Part of a small language model's weights: MLP 768 ReLU.
Each number is 128 + 24 x the weight over its row's rms, rounded and kept within 0 to 255. Layers, rows and columns count from 0. Numbers have three digits each. The size before them is the row's rms in percent of the matrix's.

# layer 14 attention output (transposed), 128x192, rms 0.228, rows 9-118, columns 96-127
093:091114117094166104149078097065079122148133136146121135105103116123138160122142121086129084138103
093:154152105119111137108142130131133128167209145119141127154164144120126078167120073150107166104137
093:130131143122143147126115147128094168136071168167132099126135162093138137126166180150159071145148
091:094159129118108126151110094131170150173119160117112098158137112096091152138111168130091131109110
102:150135112098128166143124119119171144140168125082119111091139108168149127109131128135145142109108
090:120125166133171136122134142143156135167124131135135157153129136080108103125145093110115176145144
101:145138105105114087116101129137144136123169129154135100151163109109118118150102136136164124089149
098:084065089103121135137147102154095146143119148148144123175101082178090138134157113087117100102137
090:096145081154102130090130141166162105081138153176159134154137171149105108148112107070098182105129
088:124121130114192149136124119162048135129207113156082104145129151135130144112153142108156101094094
081:110138074134161127099078139119127124110110184126138109114129112121143139117114178180133118092150
099:142166143138122130122134103140139099120104135177110166129104091118130110101130147138085137097152
087:130202141109117097166115090156182126184166133134120049150146141148121156083121137105082128110138
098:118104134121093106162149110110116138124139175136138115131107153133099087107182141125138145129126
097:165144112130123128170129107109107116140107160115119137124126110149113155170093124096088110139172
099:146192119100145115120149127074105112114107146100214157128115150135081156153093124119115131131138
093:165108154138121120131120144094100125095125133131160135134112134124138122145097117140163113109149
101:105100103123132107122102114156129116101128143114147143145128133131062133125132148100117065116153
091:149168141125114148116117128172148122150160119108130090112185118130152117136153109115088175082135
094:088142153082124144130096142157110100123149146104096134138210127123127114120155159117134127118133
090:109107130109138158143123119141116146065098106124126123083096143140109141171146122122148123158150
096:096139127103171152166180131104108128119136110088104130109148129169201147101129126106143148141114
098:138112101150147122157115148099135087116088147158097122084063108121125130130150111123110115110099
103:135096119107117124160080195151135125131159108128120126113083166106136151149135132115137127161140
089:161128155101132066123136147125132183120126129079116130099188167113135123144091116158112133154112
096:124137151156139106138150153095160156148140092133089137133131178129166133132108126125122175115138
101:129161159142145131144135124171110115116146118125169116138103147128106176132153147111081133167165
094:153144139163121114140150142137103156085126141126153160124107121124114134153119136145141128140142
096:130127128113145129158135138129154125118140170132136115162137093122158086101142139144108120155100
098:142144110116152139132142153132085077115116116129084139157092162104122112117149147121154154143158
107:093128117101137102124162146152144129090169110145117105151173142113155134131160090105093111161127
110:097126168133119129132119148151157151120108135138108128147137130142122109133143129125148164126113
095:161122120116082134077154159113119117118094132129126131111077128118145109152164112127108087118136
087:137139160139137138134140112082104139092145174094150159110158147143112063117137156156173088152129
089:123104143144098128122117057103127105164135101117119125131146102127158119133098146167134101098115
097:083105122141117134167148137104130112155124104144127120124118118096138153154139075115120085122115
102:119169155139099142137129148122111155117144100075102137163128115126132127175173106115179109132123
102:162153149046130150156151167150084117129116111156106088092135154128134156150120124149139137124156
097:119147116153115145139121147124134169139160157143153126116122140167100168147107118165154097132101
091:131132164126139123148142140109145132096092144135147139089104139144114121134128136163121169139145
101:114090131131149118120151123152168054160119123150120162112132105094127145116145091119076146124181
093:171092143113115149110150088143056142120126155090104116110148154135130130142164113087115130148108
095:112118131162120120129086153171088118101145155146118118095119153099190147128107133117156153120119
095:174180159134102111149084128116155132104115126125114119101066106139168143113117150153087107121142
086:145143119139163125114145133140123146091077143103132135112085119143144095144155123124117180122127
097:107127116149170163103139115142136142131181154136147171133156119104114080126141108138138130134106
099:174143114102084126088113137127155126155150105166086121122166118130106105128090137129119127082121
097:103135103156107103147147138170198152140154133130178133160105127113063123105105130109128143116101
096:106130153119160109126127133129128181133148132116147137126133141117098109186121064137116117123127
096:152105105137146099100107120114112076107091132125146137150162113121099097102116197094132148127143
110:148132156103113164127115129112084143143118117161114162132114161123094157101194161118117095139125
097:189130137128110108129156102111122139156105181142117158126179111141109129113106144159150128133107
097:160131100113143155110089078105119176152145123140095148119127106118151124115150135133105120101163
101:140106128124153105136193157114126179144199113142126108108156093128140092152100133120095131131129
104:106148150177136145106106134107143087153135116107116136104161146140144132157108100112091197163126
110:141155095108137133133145143195151101124137128137144146089124130131060136119166138124146121141096
111:174131171164126119057165147111140177148121127155126146109120148154154135116140087193126157147112
110:114153106145151086134122166089154150127075121130103139130114129101098160127123102166110168149153
119:082140161158132143153154118135075107147136109118141151140143133135156131108100100147152160098115
113:134168159105134130212127115056144127139104101142135132151142161136139144123117128130097135150122
111:167060147140128147149153114148116117106168097177171111108136118125144149096114118176111140115118
115:091154143112210161134069129099140144146101143167133143124131175160151156091110158107163154135175
107:096150131087094134129149137108131137165144128150109144091130098124115138128109127141115095127121
115:111108097099125068123168152142111117143153146110147082114139140110094132163133131124122126151136
113:118157108092136109115081126088129134192148131118117089127168137106106152118144131083122112161123
112:107154126112122137110146142161135107094145145119126105154176166103073145152133149127161128087104
114:112129092094093109169126103132101127102146145132136168127145117125126110110160151100091155136110
110:114128153147089123125099104126127102120136151149165110119121146137105120160087099143130150097137
118:121109126117135145161122131144125124122136128115118147191172148139134128162143117154127133138136
113:071159120091091129184113127137113165114132157106132106087138168130120109093128174148154147131117
114:201094158150121147117105164125140156094125126094110119133104118125157141126085147119124125127135
110:115115129066122146126158144119096159132146079140118158142114124126101098084126140131128134117174
112:114113145123157137113117126155130149091118118135167088144103111114159134126180093107100136158131
111:115141156106104194148172116092125190111114131131143125120125134135143115127106139112108153120118
111:141113131124110143138102088128137116135128151120115137121199168098145113134142112127139154148133
113:151143132160107159104117153098108172126129101112171143055127092136146128183132125163112146126121
118:115110112147136130160192182124068118144126153158162135143105151100121116118114084149134118088103
122:155134143115125130142187132160146115183178088139146143126152126160072122155103119168111136126145
112:124116157146115068172146128107115099137131191117102122112091113110094133082135137093174126163169
112:124093123126127118117148108126114129150128136148125080140122107191139168148104148130139138101119
107:110141189143104140127088189133192133102132118104128117134160117113084176087128126095128134133127
119:108098120118138171112139125186125125115073222130135106108100121122149101143112150126167152111076
115:132120089106183146111151123121145137154169136142088094149141144131111120123134137083127157129148
111:100120134151126145110151107103119122141115134137136108087115133127094146126123082159098131137102
112:148109143093146151160123090110113127135137124039130124148123127147133169140067096132153139139140
113:134113137064058155144135108120132119125151123136129123141131154130160142160138152105131123149139
113:115094144120124123120092100172114125149180077094130124102116158139158095133114108097085085132107
090:142142056108097134130100141135128118105134135123171160151101147102154134131114149150182161112150
095:098106149099135152124130122124129152141113206096172154126124109090137138131124128136166159087119
091:144114129122120136122132137149095108089148104155138112143112109133151113113099109119155109092116
092:134107166149143163154131159148105117101066158154127120127121140153144161130147129087117079119114
101:137119091116151174095110157135088122110155141145201118092144108130129167122129099057175099142121
085:120096144135094149139134143143140100113140161123139112111111068148110102147131141143164121154094
098:146112137140142165096161133121145108143051125109143120166116140125150138138115137074144144169166
094:132144112094145158099155112101179120115141141200108129105121125148138147131102119124116125097115
092:119152154106116153117143086115173157145180129147148146138143122191138152089118067090104095131114
101:127155125116131158123142103109130105126157126129148112124121174117116130154165171108094128117115
092:177150123167161121148116121164139161109064140121082122124091124135117091123100144088107070145140
104:126141129089120100116162130158128142140126106131125096070103148162142130123111145139131133159143
102:153150176110128087085146114160141112080089142125134141142100095098113125136147104141087122144136
093:097119141124149137122091168140127123134119099078128204152146145116150121118138090092103142170163
109:127117122098148112142123149193153103177141132139119084109155148108160145070146168156142154131109
096:127092153131137152184120136126097166116146123123123145104159177114121116079159131174129098105141
091:110095135142134119109104110123103116104055127185111140096081166137124109135132153126186117154111
084:099118108126154154119137121113114158144083099093143130113138111170128176158190145095162171125140
089:149157113162098144156130093151138110098120143162116114123157124153107162136111127129153135148114
107:128162082144139146117093133100107116118075141126136132124129091137130155120121112172118141127131
085:180133127123126145164106115104144129124165150143118113100118152146149127110165112140165116137136
089:137138138171164145129121083153157138114101131133097158111184139128130146128118129122113105136110
093:126146114139108217118116132081162128125113116158116143113126126126137123187111132139131119115109
# layer 14 attention value, 128x192, rms 0.249, rows 10-118, columns 96-127
103:144133108114133106161119086079070161098162115134129136125112118130098189075138105107107154133115
092:154106089138113111164165126109124117125125086116129170148131127132148132131057113144113136154070
093:134098104123157114151166148142097131109121118094136136103099179124138132151093105123102120121155
104:139127148134098123163130112141135131151144126093131114175102123104130122139117126166125098135141
097:111118092141111141128150129095087142086133088141145112106101105145137147121156159094124153125141
101:117137166149102132135166098075124136138133114135116130117120114174155187084129132095080139149115
097:118140199132131141112148191120129091126148107141120093128147150097165118133111129163100143166145
094:139093131092182121169127171077133161165165095114111116108142149141114147139138147132133124141138
090:108117098164106088103126127111144116120116122127129175078139100146121135101119104145144094108129
088:122111166114036135114131125107144150169147134151174145143111156135130136149101105122113123162127
099:128120123101162147134090123135133095165138115079106146134119183126125130145122139105156121138095
088:085092091144116158126141135126096130145118107144120172129127111136157149149158128137166111092139
096:126147104113157163141108122104104130098141099139116100110098099135160102148117134112155136123090
100:098118132128151076116164135125132145117093117126152142159120173128082087102125150146132134159129
099:130119149134103105101139123141135157138125148113123112157176199102129130110106131140107108118115
090:084149131124128144112137096104148129113122140128088093117147142142159112138104133082112105173128
104:149125154111150126105117154104139122158118190185130126109149088124129123152113157162159078124144
090:124125080122145143115116120136120157128163124119089169136097120097139133083127113136130106124118
097:109098086169130119145172134110108135118121127159142123121092110115163120115116049156146105103115
094:136129171130131098123122139133146151167106107122106179147111088118175129105120170110116088118086
096:147104110148112134127098162146097099115101136120150115140106118125129151090103114151133109171122
096:102145174116144197159140118135125146122153111105149107117104166104104115147096156135127115118120
094:136125159149133130118143071127140143076116126124097141141134125053112146136160107158099099136052
089:091158117154112190102128116151091083100120137161122154153108142112123113101173133160117158131121
094:081143114096128169157122180139125112105094115161139137107154097120128094134155124134142111131111
104:108120124061083080106108126104129137169161152121082160135149136125142080113096123157137146116131
093:154104128104087114119155123167125075110149112142041097141139116177132144146149116114138145138153
099:145128109144117159163102152139104119172118140145137117115121103120131145108135154127151122075166
096:116138162097111140092109083152179111093144137139153136074105153165128098156117121133169114099123
109:180113105105095147124103144087123128165111146115166158150131145121135123138086149143133140090121
099:102132117118171114107138129117152137148119119122160105130140131154157125159137150098102123105126
094:145130142131122173143090100135106150098173116148117130162178151168117101122116161071148117150153
092:125166102108158149136126148155086109114114102124105091115117112138145127106126120122102144097125
090:165130133095116127119089128128119181128179139100106104135092172145141128146136117107161146094110
095:182097109101099076111132109103144154067154137128148124112120132156134141102155152100137149153153
104:129069133103110152122115120126127102125111115138118130112145111132129118118082115125126135136142
102:125141105113107134144147067120112137141175130117147121130103124133118121098134099149102125123132
099:108125123132130087141143135147136099137157138103123160160112116134173137160129167129154126127156
094:143129110142127116151123186174106104134132104128140108131115122105133105095127143077122098140145
093:138092076120082123142102109135084117121130145133112127170166067100109134123098106154163135101068
094:058128155157156162178104136082134147152107115138129091169116103125119114114123134143122110129090
094:121111163125154136201157111120114133130151131099142135149148102133114106089177125161140093139130
094:092111111118169129148176133157140168094102159138139138117146134126133103149138125115149117110133
090:103162136125095091168134116146132135139102110167146125135165101114144171147114155134133091117136
101:143114102132108098166140116088130135137106159125088088139101126170127123125137134104147141110169
100:113101159122157218159114131144126140126111073122134175148149142141127114144136127171132173160164
097:084172143105124124120164122142092110150145152167131123153131120108111147135157170143081111105120
091:111138113137093142132118136111121088112126144164105118092133136113129169130111113117125132148150
098:122138120131125103140121150133176127144151133166127121166122134144094178167164081151100139155123
109:110108108171162080150092107096110112115139156129094097095151153125122105127105126179118135165126
094:085140088116134097109124184127109147152109125127136137138093119178148137119129159150133144158151
094:126109129114109139100143111093113128133114105081130103121155175134138134135120104126165142137100
093:137114061135101113143135099071105151114134143129153145135126100164116160121143130131139118112155
100:098132135088129143169100164108090128117122110155130138115155111133105126174134157130130133110094
113:126118140131130130128138101112154171123115113154142154144114158122124117147140149135111073125133
107:159097081064120108186119108124108159103099156107134126136137130117135096146098130114098121124109
108:092100129170151135138146072120106112138138163120169111091124144136135132112110110111117112151156
108:137092092100135117115118161130112131136131114134122128137092154139145144108100141108135160105105
112:113190138139110100105133138140177172129137154127093119119117108139090125111157080152112111112104
111:092137126126150110118099123126139152159098153115135125110143153036127154141115146091129097147101
109:126108126139092138117173146131137130137182127133119146127134116093116127113116129124115148111128
106:149086179148109138111133122145139111148120129133096129137110156153164116129090135075155156150140
114:128165175102178150146151143132100174115162164112119099124107100148171155136094191099100112113111
107:113128106159149143137111122128104116085115114128147117148107093115129140106148162132085088105111
104:095157099130091155119111106140116129108161157094117164120125122180178121141121114121113123140133
112:150123143152169087091133107121151140167090114157137139136118149122143137156107104114124128082153
108:106147128112122118150177130108150133113101089116113103150130108102154098153154118164147129129120
113:137136099148092086154120125098149156143170144164152123128126119154116115165133129150142147142135
108:122138111102118133113119136142124118142095177157157132119142076130167076149127127090141172096148
110:100164091146177112115148115131102120132118129137117115138151109135108131151138156152094129151142
112:147118099151089140139091132093111103131146130122095115129164129127145094160129120087134104133078
107:126153085106125110137148126151118130119110105112149182130143133123096136133090104128113114091098
109:132116141120100079117110113144125120130111168131099168116127141132098093151104142122128094161147
114:161115118160113117168121164105133138138148144110118119148108134140104166139132154107134117148134
112:121123100089130136115166084139109139145125126119129098123108099119137108127098151119172118136115
116:185121092123145137114099153139119110130100138070105105109134124114122135137142134121110155144173
114:094188131164136161149152157116125093099128163109083148133151130111119160111122112129149135140097
111:163114166119144108154135097146100107145124100117157085130149137139130103114105116115095116114139
111:119123135102138136151084169158154134107121135123142112115170159142154102154172145114121148146114
106:117148119148082129130102142153079105101092097162117129130115132137134155146142110137066110144124
115:106164115089185025113146127161159093138164085097119133102126116165154114128139153104083140119137
109:131129163111099120140143100153135114130129074159156128147096097137105144101119172148102154128084
113:146125118147141136106146110122124146135163108125115122140121128127122124129127119121102138170091
114:117120171095124120166154159146114136121099125153112119133119147109150088131160143118120130083135
107:132119133178148091136152095133118114122150161102135158071123125094150101151120127138179126098114
110:102120103121145138111133158126132142127138104153112113099139106132142103082157179146167165169168
091:127100135142149132163146122121165129139137125106123147132131151090125134136111126106128102143077
094:131125153130131150150160136126134132139096063106131120130151139098084072144101117094142076142156
092:072112142152116112085137117125094148123148132157152135161118139073118146134099129133132133144174
094:119150081119152122104117138126113128122147118087101138153123105115121150108126112140137098144133
106:129132135070150078139120125104147127109108130100088162120163153128101093120110157147125153116077
090:178119114107146102147132091161109139148132130141126143117068144090106159113105161141131126130129
105:184123131100119125154132139093138143096147174090121124132139121139095115104136112154115054129149
097:128115129113122133141149105178096151129141129131173103171129151129095135109181100105124137160126
096:119151116140115122148100150113078124122099176110146134104121125112142122162126142152159123103171
104:149142173122143106129080146145109113154150124122123121129154138152171109094099113091141161144116
096:109096150088126178114135118166119090113140060149160133106115116092137147131146137156128128135118
104:174115120134168175125136140125095088137071108136120116160136115157083075134150120130158131118139
103:116116140162061135117080119123104175179123128148137096127129142157168143111083125098108108122163
094:125123126140110092118124122066116134136115144141106098155106131082137147143086138108101122118120
108:118129133074139123121117118084139131140145089143142126160141130141095116131108103145142117176141
096:115136172154153106072167114130098114119106157143133087152133079137109122134169110093093151128125
102:123132129132155159159152134138112157111119112101128180131131102104165142141127108121116102127144
086:168090152149087120157140087144139152134149133095070181096117137120139102137101132150135106108110
094:128112073138115075127105097135095102160144155122155137148120167148136146120144128145130120152146
115:130135096094175167122150165125121127116133136129139094130121108152150126141116125133115130135119
091:146118138105135089091123097157108119126101112141149104137159133134137087133145141086100136148096
090:147086087098102145099102139098093116117134134143130119150122123139116163151164149159163146150114
093:155106117116159108128157115161147106093108109121156155136147138139097126097133133152164120119103
# layer 14 attention query, 128x192, rms 0.199, rows 32-127, columns 96-127
090:127107147174133133139129159133162143067112120143157125131109119146124199180112128145083163132133
093:100140080087172114129105135126153121115115127124120121109126119112118167136132122129138123128141
096:095126145153148070136096142099174142132116090149135117119108155145137164145093124173138124119145
088:125124148130157156148167112152116135127123145120141092116094122161125092165100133138104143130083
088:130145155104116107170120147079135152159132096082150136132140110134122143133121109156147135095123
095:101131104136107104117106158095131125115110161104152112116121099169099142089127186126131101102114
093:160106142131093132122147124103107161156103105094123147139146143133109098137112150146170126110112
088:143115154123112147124105134153131135108134123136123123094101158133138116106101109130148146073121
092:159101154155159109127172133124092099130128170103152099117123142132130146143117088137118145085118
084:100103120134122122142105125164116086132152137147154106126115160168160084128138157088178132141097
093:138091125121091124130123105135088157135145100153166162134152093165085102110114136094134117142122
099:127118135159180125119102178104127100103138140084133153118099111084120123176111093162129117114156
094:183163126133132099113122131154083153114151155095165135160093117162130098125141105113169137164110
083:127140158084108145168097095139107139099140133098083124151112154154171107136134141106175112125129
104:106121076127133142094122095125111149173138140130129158136166081142138125097120146152100122130121
101:109106159147124116160156130132198149121102143143144119114130143117093114106134089162144132116129
092:099133133149167123132106128167140144170106131112153162160150116148120091175090115137124102087106
086:158133137118131104123190088137143137129138103114151118114143124166120133131155134092096105171117
098:150155201149147109111132116131083164133117163121130160128134163127138133109154152156139122144136
092:120141093104170138095126149102124173129112130138142114113135127128122161110180169165153116101124
094:144117129125129125152157153179134086096125081144110082130110150123155132146135123156105155123123
099:140153153174159094135165129114142142164105130138138114112141120120116132113057156136152168176120
080:155075166093118169133139117134131122163139122110160141109179113126113113111113123127159154136124
105:175117110109152154107128093115157106148135119154108092104080132157077085126148121142140164150095
100:099121137149138171117091100143114134193114125143123133146142113167135102109078158125118135169099
114:125119146145119151110088123097099094129118108129119165100138149134157119108086124158141151093110
092:082144134120159124173138099074129104126112157144122107100097146099125161122145149125178153150126
089:144103151165100111102116098107093107153103141154165115093087158107132109123155111165147157127131
094:122134105079102105149124122160130141100129117119104122136190134118107143141144165102102118128111
087:100108077085117137142141112113105126152138165141151153125119137152086143131144115150111137106087
097:129175138170163134159088147146092155128169150113134091131174115130115143123116157091196105137151
097:154152140108126119175084131125111176088143091127106148179151097137129165125077143090139103125124
111:088104135128119137156148159128126094100100123119127128135153108118109082176143143123162163157119
108:114124092125138138145098125103127133141129162123146150127138124116137096099163114156138116145161
109:107121128093118094145104123142157140141126132107131135085108128117125130128102131183158133115163
105:130097141180152097144077137137145140101108124101117102129127164129085103120100163142171124169128
107:073135111080117117140084125107103172141129113124133148148159096146123093119115119144134147120143
105:117160126129128128135138114155138104124133061121177113081133068148175122164090089114110164175128
104:107116158104118095136142165187109121164158147163168126121121115103116123110090172112133124151141
105:116163116153138126130153115064150125132141130121134171127117125110135152141098109091161103108117
105:119117119101103086125133109148141128150112149100119150100176129154079125113112108119167115154120
102:158090095144103153151188096147132099142159131090098083149142142099124101165124118160154124105115
108:132125093125125091107106088173132170123104115133125141167102102111093190132124161161118110103138
105:104129092101132140149071115107156121106145096125135106139082136114112147079103141146090171135159
102:127113098110127140123149144129150130124109129150078173119129123139138124115099115121143108147135
109:139162140134101168142148130143135140146084112156122125133113121125091119111125122117161141197170
109:121135136129176144109101116143136129101141145185125161082127095129102143101130143172128157131136
105:108111114089129111108137112122131116136136140166131104132110136133135120129137141112139105152105
104:131128085109121105180139105100150132123145132141118111132123130158116127113104104138122114105120
109:086137084141096113143089113145122141134118121128123147138131134106134145130136136097184182091131
110:157155104111097103143128158134138138084150149091168128099151151141123094149135143103097130110135
104:085161117136148100147134153135092099150123166101097080160144135121129152122147144132161164103100
103:137100144136111119118102108125135106121124124099147117117102105132150160121160177145153141064158
109:138135129094170130066140146154109130146081153077090135142141171097117124089158126114103185142112
105:146125089153098148128088101159124146171140126104099163133133143185119105121114108114134103113124
101:130128136180148101147095103134137127130115107146106157145096105082113144163132108220123110154133
110:139160081156101109115146127134117133127123129112089135144139095142127138085134129150130126132143
110:099139141139141110122119122143093143137096118142123072120135140123095093181129115107178125126174
110:169160125147147104094135144111131121143171119141129105126147162197165146124132143126091129140109
109:138114103145149129066111118129109131134162122128099131119141123163156068120159125113128103165142
106:112125142137139119130166100141132147148131136130167104142101144114127120131181129099107132095139
102:144114153139096127143137180126137121101126140082105096133091130155133130087134109132163157119135
107:097093168180107120105153112128147145121109134152119124096142123116130086121110155155186164104116
106:119124121115108159128142119087137105110151157101114130102094123128104151144126165123131083133119
108:100139067140112107133110111081145139121116159115130132122085103142128109164119157140122148143095
099:123110106115153150084114153158083112172181172123172141152097151153134136136128106096098135147162
092:131119119117153130136127175125120095123114187098103118139096122117148096110139134095108139169140
098:145117085105119120114114108149148129149143185123143139129126129089126108123103112139098118041092
116:149140134150116144065136097145154103132132136134123126088084103131174112123113110169151138112140
104:120128121116155135102125090138134100149101102120140131078078097118137105138111099119115111139134
104:137124124148118121116157111077147142113149156111121054129154148116139155109117158141141085115092
101:113065125146121135128160108137150155130122157098111141104127167167097076084149096133121060118102
102:147147164162171127141110128100180133106145128133130101078129164126164120145110105158119134144164
100:161104122122134135188108132173125113122148119185086104117120130147130110091101135114135118117108
104:125124134138138155113075127161094155136113153114154191151145115145147116127123096123119092158138
092:114108107161129160153137109098130129116095121114145122155060157142114184151186164120070153167087
100:125137138162125179163132121131105099120128137152149099170130125102114124141158126153135122066114
095:135163131109128094136119138124138095145110156116120140139102095106148144141155134131112127127151
106:135139137104104129156129133160118130086122149111176099169116116201132155084196136145110126143096
102:090149072112121163089136131120139080156134124138089130100087098102182179147119156143114155147154
099:141121122114128134137135069142134099114194087128120170151140135132132100127153127100107116118103
103:152119089117129165124107087152097127150130131111112090125188125100118079125154135093115137135131
095:140117125084155144122075114103104128104184122148114114139116133180164068115125128109141149106169
110:087142143145121127118127108130168080142109150107142118118095147095104098149125132121133193126124
107:125131107125104149105148127108116117157140186137097126092098148113118163137145144178192139137134
102:112137162132115112143155105107145107155091107093080149134116062152148124136105128137137143112131
094:095113127127091116125108101163133142108150097128134130142119130093127126126161141120116091120139
099:130123118109130139177113113172134179114134144149126134157157174132153113119117140149094117059100
118:102150143142105128085101141098136130156114140114098125123129066139148089156105108114132143131145
099:135098133184142154198146119129116143146141128115144122148142122137176143126093138129128125133128
104:107110106141129108108125117136163117155122131117102088112178097156135141163093152139092163111125
091:138129133135128101105140167167105099132166141162132100099084124138115153123147160178155170107116
105:092092123118085152146130126120118185138111143134156147124146145156129093138142155124160105134126
103:126072140189109106141163128108088091102163130165171163131144100139148096118150108143107160140118
099:119091147152104120109119166191144161125084129128159104107124139146170093153152121161106115126119
105:099168144128160161143140135102120127145141113117157139131133154167143129118124134166159142137085
# layer 14 attention key, 128x192, rms 0.201, rows 32-127, columns 96-127
090:136120122126128098140131130123120124103121158159153116165147139130135155128109107105087129169131
090:107155158156127070140154136129135105120121132123151142143130116128096146097107085181097114133098
093:151093132061126137141103105105134119134107121120129096106112160107130128128148116135167133127111
089:130161137135115084122153131145153166100138183130142091128103127110142118155133124113132097111117
092:131101147166100122096146091116164172106167134123150141077141131130092118089137125128129118082130
092:086156118164146117139103124145130133120154154098157109164132127151118093090159100113099156136086
089:195132110101099104105161126110119147116136129100089171141146158187116124133150076187135125100116
089:118095110118164107132144116109159092132129132146122119134146093110116135164152104173160119114128
089:152138125110079105132163160108153116142141133128134136114127146129097171091099128107116159101159
091:126145111166115114159130120137061116113169190110116118119134114139178121166157143170142086150106
091:108111081103139097137142097116125150129151114150163122116143136139105108107139111125109109092111
095:101117133136166116132134141116141096075130143147172114137138093110161159136111090126168108165168
091:127148060157103115146108104073142122146104160128102150142117148111132131110104163122124140136098
077:111126124111120134125124121144117106101095105121125150112093128083118129117128113128135090088099
104:143141095096117138119147098116106177122132147091120147132131086145162112092114125152111098123118
097:085102133123172137139158135088125144143134131100137130127159121090091138114107096113127123092146
093:138140116124142149109186132115168151165139085111163162060135119127101146107092125165156135146126
086:143173122137129073104152095117113133106120124124099148105108127096113183120126147094092117133139
103:118137129104141152096104107151096153128106111132134183117109099138123138109179128162168094138152
087:168168148161117124128095098064071135147097137078130156136151149174118094092105159136132127129119
096:134103129122114125148118117130149110149179114113129110126155141144174138108132078169112154136146
099:108136139146220109134143148116136118075106133129136130125176152156130147129172176099113176174098
083:145143169127136104117123158101130127130150163176099132128115117142136101128131112136155130110146
106:134124130160124106148160108113142119123137140149098109130102116137100130180124175150178143142097
101:084123119130149122120123156136149142175086161099134079129119149157125151089136161141129154123084
105:150124130147141151124160115088107119136144159164147168145150126164127148119127112152143151113135
090:150080078094141118128123132103141092131133129143118118106130105105145145162149145121104154145112
088:103128093123102156123138121123135121136139107118142162137137131127133158108164140117144114133098
093:111103151117103124125136099134120132115121101133157112142138154146130121151144163125134095179062
083:141122137119103147153127151103137147127111117169163099120140096119170148159117096146106134124106
093:114101155126124102128145136095092146122145133150145161107114153157123112139142188129168142137110
078:143126152077095168131127133099146161142142109123123129111132136155073126131098125128112122110146
115:129101165181120114157116157153115117100148152145128134081140100165123140156148163128138131149119
111:120060142148138150162068135139123124145112155103126160128115120142137107145087123156106127121120
110:108157118061087111137127167140119137129145106107110106106123150122148131124111119158119165144133
107:124075078161156074135117159122118128112082121146104083137137172147099129090091172140095131156127
107:086110141101162145131138111117066137153138109157126136140111186143092131109098129152118127140117
109:138158147109110143178175154157138103174146160125132141090135136116113109167097104136119148190126
109:139136171097129128138126130117144095120135125188140116142097155141093115173082150112159095149118
105:132158142122144125173098180075117169136173146136154162174119078102108155125118133085146104149150
107:110136130149099118128119076141102116131083161089114167089115139106073135086109125128111131145149
105:114099147136127119135130142115135119113084127133141110124121110158124166163095117115153122095147
111:144151100107128165128137105128139099122122169117165171153130119157087101128126144142119126107121
110:135143094117105122141115093112160111085088171101119070127169094098106124143102126149104123157108
111:149138068120114154123148170134130160058071118115154088107095107142145108116125144132095078158125
111:126119127120114158154122140134143127144095147105135138137116136166125156166130129135123147169113
112:141124123065139142140073103142144120097131190154157120163142143114122144102090075189146101147106
110:135119093119148130123126091211101109135116106151113120064151067118093114133139155116118093157135
113:113094122090116144129142120145174112090187123147139087130152082156125139099102132143145128145107
112:084124135110106129174093141135162136120105090152152165136132152161110147142103115093179163125120
110:109103140166149136080129154095129130155144108133122131160082149124089139121140176131080132095144
106:141136094105131150109175136148128110182119138150097098142190119147110117109143184146147147094130
108:126127157101181125166125164136097134134151163120132126140134128144136131099152118151143126115159
111:117112155139114136121119168135170180131126143129155146113154131116095115131156107118101184138107
106:155140122126107129114143128110158126172154108139110132155101097109149100123143121117150108121126
109:169161173138134155137111109124110094117093149124064143129139114098120133137099154161122126118160
112:096142149148174149135158136101190157090155109083103136135116102136114122105126074141173152115188
106:156113143104100120133147147139159183097088132139063126139125167148083136137134145141119110136154
110:162164113163124135153120113117134154149123130125143125121178134153179152087149127148127124126132
113:154093090124192153123128140167133139142160146160083173108121150103094125087118114110169099157065
111:104085139074093112173157097139126151146130103110106099115148133125103150110171121105176098115109
107:089119113157107099154126140147094110112100128128107135095082106149152165113114129153135115081149
111:135128150123126130119095113140083138127155135120117138130113144115170117113089152162138140133093
107:152177094092166157119112127135134095089098155125186095086099147076114114133121148168144128130155
100:100153123099122111141131131102121121142113131122178127160172122087111125132153141124128136131103
096:129153130132115165114119120143065100159135097167162136165155134128117130108154146135093128133137
094:131133105082162168145121155117111106153123131138127108114130081103108107127124099088072135164109
103:171106106101150121123141110125161103151125139115120144137108089182063127136100099138098118079106
104:113116151109103070155102156143090113129158139125169153096149138112128128102145118086163134093104
095:120121118131136149088097133158138098139139133153152142157114117076145087117109154159073115153151
101:101108083128123099129146136114115125136132151102137115159135162136137118142125145121109110100100
103:128142108134099109114159098151131192124134101104198169118123101153140139116132107127095104116109
098:139136123131132113164139148120114102084145113133119140115148150111161135132119125158156138128177
097:129162151175110119144108115132143088139164081165099068077083086104136111125152108150143177119100
104:101133148162136101164109144130114126124169169121114162139120132126130112128101148108130103165119
096:143135110117141120133119121112166123109089107130103118141087119144124127119166167125112147118132
094:086159108143115099127106129152142114095139162135108116167134145124140177091149150149123131121174
092:105140148114152147124119115079096102142166143121153109124093117109114155087147097144124157142121
100:168151135130108108124122116143128118139104140114139100098067121134146107108130203126149118132111
099:135138121125118148167136121158200078137112106147097103123130125122164155143137100112126124098160
098:122157151141104126140085126123133106115135157135159138092109079091163124154141112097147083090181
099:092128081128116115152112082161108150172131104144073139139148087083099119127140155094116146142097
097:163167079097149144174136110147101139154163151134084110106141141126180145133132118118140132110132
097:079137085126159091076142144148150100126143140075140097146122129124112123148095100123114146127122
101:127113129114124108126100128141131157139130129119150083148175137125120143132113111133164091082147
102:135137100157117146107076111125103090139121080070116103103133119125134140127117118137135099114160
099:121133144100138131142114153160140129111177104135128138169102143117123095147168128133146107135136
098:157098062083110149146094139167125131113151137150136132175148114114179118135173139117076132092104
103:143105105133137116128175083160168118128136159129140104146147103131120114145146120090145099130110
098:116109168130135141126149113084115151164111132162132110178119127144082121099067130110134142164108
108:115097112171132096111157130102143153167083122145134116136154092166132108118101125116128106095162
102:142189128103123151095101130120095085124106127106100118163077120092157147118136115162121100104139
095:122091124131095121110123127134132179151133170145103112144127180153111065122127160146093096144109
098:106141115116119141102135116148080106167130176150138132124132135088168151085147120078115152133130
095:154136176110118118170084143137135147135109096084143137165093178139137149132107148162102117109100
099:128161111136150130140136130118118142144175138148136116162170098179149103129109166148147172123107